Weights of a small transformer language model: local attention windows.
Each number is 500 + 40 x the weight over its row's rms, rounded and kept within 0 to 999. Layers, rows and columns count from 0. Numbers have three digits each. The size before them is the row's rms in percent of the matrix's.

# layer 11 MLP down (transposed), 2304x576, rms 0.0426, rows 1528-1550, columns 144-287
094:527476442483481456480518496412543472448526537515517490493485513480530459529550483528445545473527487538485484500544513442433432534585498505452547512541533485570491524502551538484449581555534572524526454511500595521541517489533509514489513460502525524525577441596467538564478540511469538549488461493554476547511552531569566475529506526526458527493454478569481502524517545424529486474492601515473538557473566425567506564508525504482445
104:422544487526473459420587516469499554566574527464507519470473535518477466510462422511545481471458573448416560479553563447493499536479478478522436476522549449469527520491506494488508504481561590496510518418597568570497518534545535503507520530548503538498565480409499544546510513502492526482507494509506534468481495436547424503525450535528434542487466564552513499490522515536514543446531484447503496486481562415559602505435499553459545
098:518487438464539514503455490500559519580500474511451514507515470538494499527499517512492478448479486524549487530479531452522531520462524483611491552452575528483513431532546515576464571564562516511501446559550501544449513569507533526464465500503518481548488417482528464434567501477530514458478509501498476479461480501579480437495487430428504536533497473484527523524537479512448443586507590493484462485503496465515485485400544509506506
084:482452476507521468538437502478480547476472496480474554544462511483502443522504456451502565452501496467434520542523458448485514529531525450565539598486464503514472546510448526462543513506527529490533469488548528483473478478492483503452491450458546568521528512487542474571494496462530511530508473473520589581520467535507509474473548505406428429432456476525488489519464483536502518512458635483515456532535491526455418491452510536512500
097:569513535486465497580526508472515525520489451477552533527527496526430448517499484483571487420483475488514455528500511439541517451473551561538512583540443525567471512507521425436449526411503506488504507558520441530487501524481448545494530469507559432558458461472498491490551502376512477474572434452463522544495442485514470482500487520487444528499511517483472492430456549486554523504543531459544504496503524484503497514523514471520427
100:521455494511468554503518497493493540536566436524497447460533441437480602471544431503500437498451526474467512468522543534499583500634459417487514524460511532559484472546547507483576591473498490499464485534505505475478501485553508492545503486479507483463474427534508443520580435529562451576463444508520546460517431520493500555472455522431519497531579506459528526428556540457517530485502485434576560515470564549506462487486409505470527
098:484491564555470533473461507525549468492484515514496533444497442486528450551510482547510441436484487482540525477547494549497452472571418543469537531480503431491490503433506428497469485510469480512498529514503591446445493522456502490569490452463442490469498507427461462468524479483517473505463578480502524473478517499529478553572547403519509525441497495517474488527499390489500537529547489400502476459603526529507571560471520442481520
101:471456489492501500437460467447445419494490523475464535428455539518465414477527576479543496488489524523447479461538462468485574561541547468474478497534501562570490520528484500480496557419613459533494527452521596517477550502470597474536492534448578514445514508466499498516507442446449491498520487522531532528505444517511532497519511512503459520453537597490480520485490495403482477389439548467483510463525467521439516509477534506455499
091:501516548518495462469462514427437417468492439539532563510550449552573454515627474474436535501474489512523609606495460486566487503466449532500504541470494551487456534584512520486494551482513502482504457474415517468508503502460452454548447542440502490485505549506509526481385565457516491511506537507454480483483511491474538442513509540483511512464588465526557551483440515518426517573561485578473443552532466578484529510507569543507506
102:493552466507538498471580387448507518482487488495558541494554526437531468458570528486465517513500454494501569613448540607470534451495490476482473495572477507444477504526514541471508485511504482388514513477547498463513528523487415481549464481457547501543479511501558504471535565504453441453460461509556465538506577512502474481447524485427523510538442460454484530560491508530456415440544491570479483498473488461490568517585457493486456
104:476498490503569501538529553498510539522477521478511539459487509524474503478501507565533409553463557492433526523538539524382468517545483462573486506488508523494503505531560444482408503511572567575492529564535493515489450449510456479429461458557524552451522484499544505492443483463540472465538566465499490503558461481576510489527497477516448544474474469465461515547511512539489471517452445491471478479481510521428459429510485429549482
103:485504491513521489483518441611467496485437517468497552529445509482495519485478508504562481492502440517519475560449450447484409506494487516495501479458451472431467498520463486564459505512507474542483489565565439523433520509486477471552480461491492484494573515440520520535463464435521503611500467488478500529567465520533466549521471517448465393529519535617510524473538527504418442439534529502561498563512507415471475492443534492414481
093:478552512514588506476471407501539578476485439520540549514486530549473486517417519443519453432525509503446525480515480494460423513525577499517476418514491536545474444497501555498493422554500447602489491451490511532580445551489456500485481553501471534494505441449477537540490489467489461509380559483445546534487520519578515482535564480526493556443511411518511511466505509546497513515448518502474436569494501516550468480584497500507491
101:567594451584506476491439460487471556451506388498551549530476468542566424487515465454454542460518535534440520567478497479501555521586498459486515472487491439515505471527506567531424499519502488514472467534484460513484462498510425412453500513566494563524518576500479529483600543466529474539444512579539442443521534495464492457499490514476529516504510578508573465499476523563442484441518498464534498470419473467521552476481524484507495
107:511446473479477485467427542460513506496441410533520495536515613503526524469463443488490506485472482532503518559517426604483556442475498509454561499530463531497544460542463517500416559476545435533424526485489565511546559500454435413550593457486479536452523529481519549578481489518495452461473481499459469502535509517503471430561500572524463467515524520574480471484448493523550538542509533459525529488484533418498469546553510454473513
093:514573497619462480598519486521566430458562501486491478475538497570452530503474490572527571473436487396527440493483522575487485446535564590475508500531556515490491510507512520516514481527454448505487447507493436487485468492542479534496510487461519531482486549547549443548490434504497470488429476529428496460544459529468496471501423537482499448558539554555597555562536541550479537419517506453450537475539518475533455570486527498540493
079:402467432500551507496483541495439532537537511515479529538533511477474533498466444514464509506528452538492470461594565511588564447489457491588510458502410522482535539456486489443478415515526510564488470479495490405525476520505520459464525501403535495544433491464473483530547485481533483513516471480487502521533450552459589486527507507498496528525474559537518472509505496494487486543601506504554538550440436404579508516639500519425521
102:540450454503551489501529600511582531581499506573489479469485476464481587511469543542483457479456496602462477473567396496521490488403444444543490430496505480475485519537489552476501507439545466532473432487472516492484537442527438520560511525482500479419492541487507527504513571526513477500475489559467518493508576467515567530518507540519451448522526487520477523504517460501480491567522570521507463488551505476512498511564476499513482
100:506464489546484492527478540466518506477380472482548465509490494453492503504513508445401482491494451530519560519498561465435456498505463479509492463509519546514572493520482533433532413382490551505465535473577497480503496484530464479485508564531519511506473497498536537494509490500522515389406517498512534468459504540460475536478509454461457534470521513565516460540464507573554483493502555428523500508546493484487466499479455526510516
097:458446488473569472488494500481478458445427395472479570469568499517528480514431457440473530516497558452510485487474500538467479552506535544557512511489492451568528459492514490537498503380458528508554453505483490488450453386519515535487536511441451577431463479483505524496473461531534492494464507492496464524566492410452582472461463481538424509516478546542481408453504530518471470467525475515506518471535490451551530433499444536541523
096:534495501498396537458501571465520469501524547525523468488477532457495485502502556497490520509502507448530498534513511418481510460499482508530554500451536538537527519548510615459573520530528408492501559544540463509415488466517493443500508531510500502429509513448415533527525442448484511478453512515550531481454470429548424468524531507462527513500437513509494554472471438511493481516541515482555562482459498523483466509457484513531508
103:595526534495473462502484500529497514485607531550505480543510569602448487504527516571484454452513519548512475508481519491446489509450501467486492568426526490551410454551544478539490517478494457523488480473508504505432536485558424536484579510549482403467493559506542501522584440504451469496454600479455444505517510481484527470520582446477457490492464516454467536536482493551569513559500523460549468475486508515452546446483557513466408
105:516552520538503566484540511572513431456420540510461523484432452525477464504486490530483531558446588453481516470465472472527439452495524503444578463505500505552501510517528488440543563482455564507503531607490450483453522513484547406541444499539474454512500446503431522504567451404466497467466540507493495473533426431553440504484547465460466556493575453486469567502452463503508509497481465526543548488563449577482519481539591449520529
# layer 11 MLP up, 2304x576, rms 0.052, rows 1529-1550, columns 144-287
101:501503439479515560531492515525548569539540538401507435441504469426487512440455507581501458499432501545531553456549486528539494511496505514468515570527540492462564476501421470505502404508494430522524480542485512558526580569526459542468537407495452493562506481496582531481516481494498484469516526471481500557470530478506549552524457571518497540518389532525575451459542529544470506487514540534467516542436514546511424441491478422519443
097:530457472456532518477532528467512470507501490470485479491446514511519500440532544460480510440464528545449522439519508495410466457523515476512491528451529504516538593495506457526447459652533538425576515479526500484441558529489552519491488419534432469493512432500450492427491517508554491441570487581455530461469525465532532452586542469483541487551490488432420513457504522515467471543501530532541520500494499551447504534492518463564468
087:508477515485631480501575480506536464498538500485484456487453563549502475469521479496442506475523585486475552480476521523513483494498477549480459475462533502493498448553480440458501531526497515527530426514547512492557394528533534494516521550526539474471537475485518431514491433486431514523481521505457507515503522518519561407456519559487594482480565526562512600481467524517583519445454536496537449509464517516477510531520508479534468
101:491505462524457547509503485510483610488489525518495529522544479447535477412521494502412521457499527506543482559523531530490457537475542522415511475487488526583469416489539504454533497502535478524510462464582416488500510582515465461512481462516555510516520421442550481527525491479433532495518530469558498490481518555482471483563459517511467482570532477545429455482445438537538533396488491496580525559493496519521583642487517483526433
099:573552464562476496542523455490459525508521453501498556425516481441544459447520535513490475499490500486542505464478489470523526493512477566458507494489552489436477506381480551536510448577522540452525439512515505554524439505480554527554525499545580461534563571567509467476474518539514509539474512504434533503474484485471493496512519506496508526568544441550410598512533513482471444535437489492422540508509533538493501523506489509537504
096:445515429550518564469461491494515496507515513480536519516462510473544473494495526553536495547497547521472554579474467582498510489549538517466551636508580537419497570441505525516527504474482518531496478500530459484469484583486566511571508487465466522519538473440519527548455461492531520564517481425470526500425485508494535481514444564440498577568497505527500527537452487480561565489471421523460517467515561500495495474514516498493479
099:486502452537528503507486508559581460485517534557485573423488451520409411477518488581533551496528553490511456499483442520502456564469538548508492517488456516506495497537546543495502536531457506492518453490520464489478517499504450519472529581465465486515523470527558497559484518512509436472483508448474461511486522490520505466510541550410421464500491528445435501577575564504472498481412524573447485509518523504526445501440497342447486
095:434487518510461506527491447515473453462530467515478458509519520566573457560477529533501440549468511544531487523397434505571589450566495505505465499534482503448440545467470477462544521527588460536448530457479451500514518486522425489574546485545464487476527493514516497482497488499516494494520584526416560517518449493528518522495506485510463426553452501421518599457537537528500522532484474472447458504500497520397535427449512526530566
099:596533435574493539474505503542454534462446442588424534514435508414566459442558489497546450466490447495574507517482438458501474537516502536427555578504516523436464539518506585498484527532549452432512512522555578487489585481443525492513491513509461471465543559503530447487421525479510537510527564505508565494508528512469564462497489470528494513520483524446488541516514480507482420512479537511560526554460548560488476549499432468515518
105:406518512502526546481567500530543536524515476509510472522483473464465489455470511471561603533436491542473497480458443478526479505490482523538522513577454527639483472492593428472544425424504499398522520514570553536492513448500484467525484532532495455478481472510584460442433561567481580455495496499454523569493479520553455509546414582547505577490512491466525575471534506622463447511500534538534579461515581561530477534445521448502465
102:495485488493563500514547527502482494461518563499600483471465486584551446438453555525538522545507481551450485576516444470476514529532499463465519466540528539493451469475480480507499470503452469510457604457527536529444476506452494475479538577541506448439470379495444541551462478555469480484533480549440581454504534517596497497553506432519500427531586527520545441462507525527400554528436418533484512354489516526506531487480446482508538
093:542443503503419541547532491513532492546541546483568523466465516477588502522538461509540490502518460531471518517521517463470546496584492506485506481472484545497485463554461438494488508582590495467522492504437531469543437502446447483454503459459476476476470472453529517539533481518512496515494512488469501532538477441537500495571476536556549523533585493524495415468515499471462494518553504520499551466475507534551520472521460547503438
098:562537453519513530496495501554512501516443467416498542553447538501460506472527497477458550554463438523533610483439517445531461510428523547533545525551501461566595540603462442554493529457539536436557519487471530536468553619493490462460428495542458482467476453497487519403497595531504426495513392412480513501484483472470499467515513557505561490493548507471510515459473457446525431464483490504470605509489531489519492589524557474489480
112:533541423544486512509534472492528483547523456468548515475494537480583390431463608555471512542488542519563566530489387516533528445542450505506514521545486482456494510512487490548489512496559515494527488511491531508462471467431471467484484444523494476542443578477494536465510558605496483422500512516485500537558555415530475511486501540516454492538553553487533567451494510493484480471384552471523560461506495544432490458494458499534498
093:499545520449503471523481474506498519508453529474491528487474487491482522494429515530555493490497431545457534519410530546541454526562426570520479552583486433498518499521487517502540468483589485470450479525564501516481456538457479575518415494502506450475517473530533411480488506485513532464489550536528565477561449514477592548537537526481531453457506469535493516492619438480526506461485548481531491519504466496530516509428432494526456
081:487489486569530520498489514514515486528500440498507491531530465535459372473507495451496460503417481469509506522441510508492476547539448537489543446462500441524488401534498516522478524485495532488477518470455497496457515454542469539569475453622472475497553462457483477492478555493456535504515512495486512497522472490477523525476506469505493454482535369467417467502492470546504477496504436518549486514484601504394577511425539500509507
106:466542457492516481524506543499513503466560560541540438502514471487484460481426497559516504498448559537487458538524490567453579531495530525510487536488545484456565511517488465541521498482468478402483526439508476633506426479450498552497432438455451509505485529473557492509493591517526490504530514565453584533453549501525463493519439452503510499543475521520483483539515495526522447521528513484505530519463521491470467459448507400481485
101:517543447489539487452480525546488424522523489486547508479449460468493547524462445485456451447499509538470544495447511568527491477419482538487431511556518563522534440471447482537573519511516447484459548455448465547473528460540497416543492489549428508502498558472472491458501530494522575489477513472565432520545591460464449524507438531546524508554533494461436533477462513466544445464522449554610552469445470454508552434494534439518388
099:489554551493523545524523535474574553551521432497516540483477523503481465520482458514488470546520545518515570499546477566402514450491522537508476549487515490545490469558521538457486483433478572492417448477516459514481400495484484532556503557505447515540476509564514448450450476505517477482548466531439515452536517507535475517522557446463508496488509514520502471549449539481417481461484591471446562421432491479434513509478501471429565
101:489515511490531535531516520513485456450495437460498472478474526465464495473550492560508498564516459502512566454564484490462514520556490477450516489537603496489498466540465520488564479480539470468442544476574473515464479497439505463373514477486557557518483538551509469565492476538497445509471490538449531595496509489495526509523465562525496496515497466499538469433546459474494495421488529512553518482461471503481508456430542440535507
106:469416514536491570547528513518465473417509496531568444535510481489495436475488528489474487463518459511496443511511458507500500444463505573507499575483542459489475455491478526582561487502544471513514460540554486533450526524584530493599496552556508502488512511447547494520493488513521518464507503517446463516505468439554449538527548570520431484508486402487503512524529538522577508525496444460512451520418575553500529488490452463524416
104:493456443514481512538539460544495490475620485468496539549457467447448463596480516507500513414429474506546511541525469506514518495433562490462485458503566524529585489515481483543521546514519542454471505508574519526551557537453447500416547508499558545490517521458531519503424529451493490486466386447491535523483537533558488512484487522548497539610498474466553458470496474542475558430485569524559522575441480466511508487468505553527518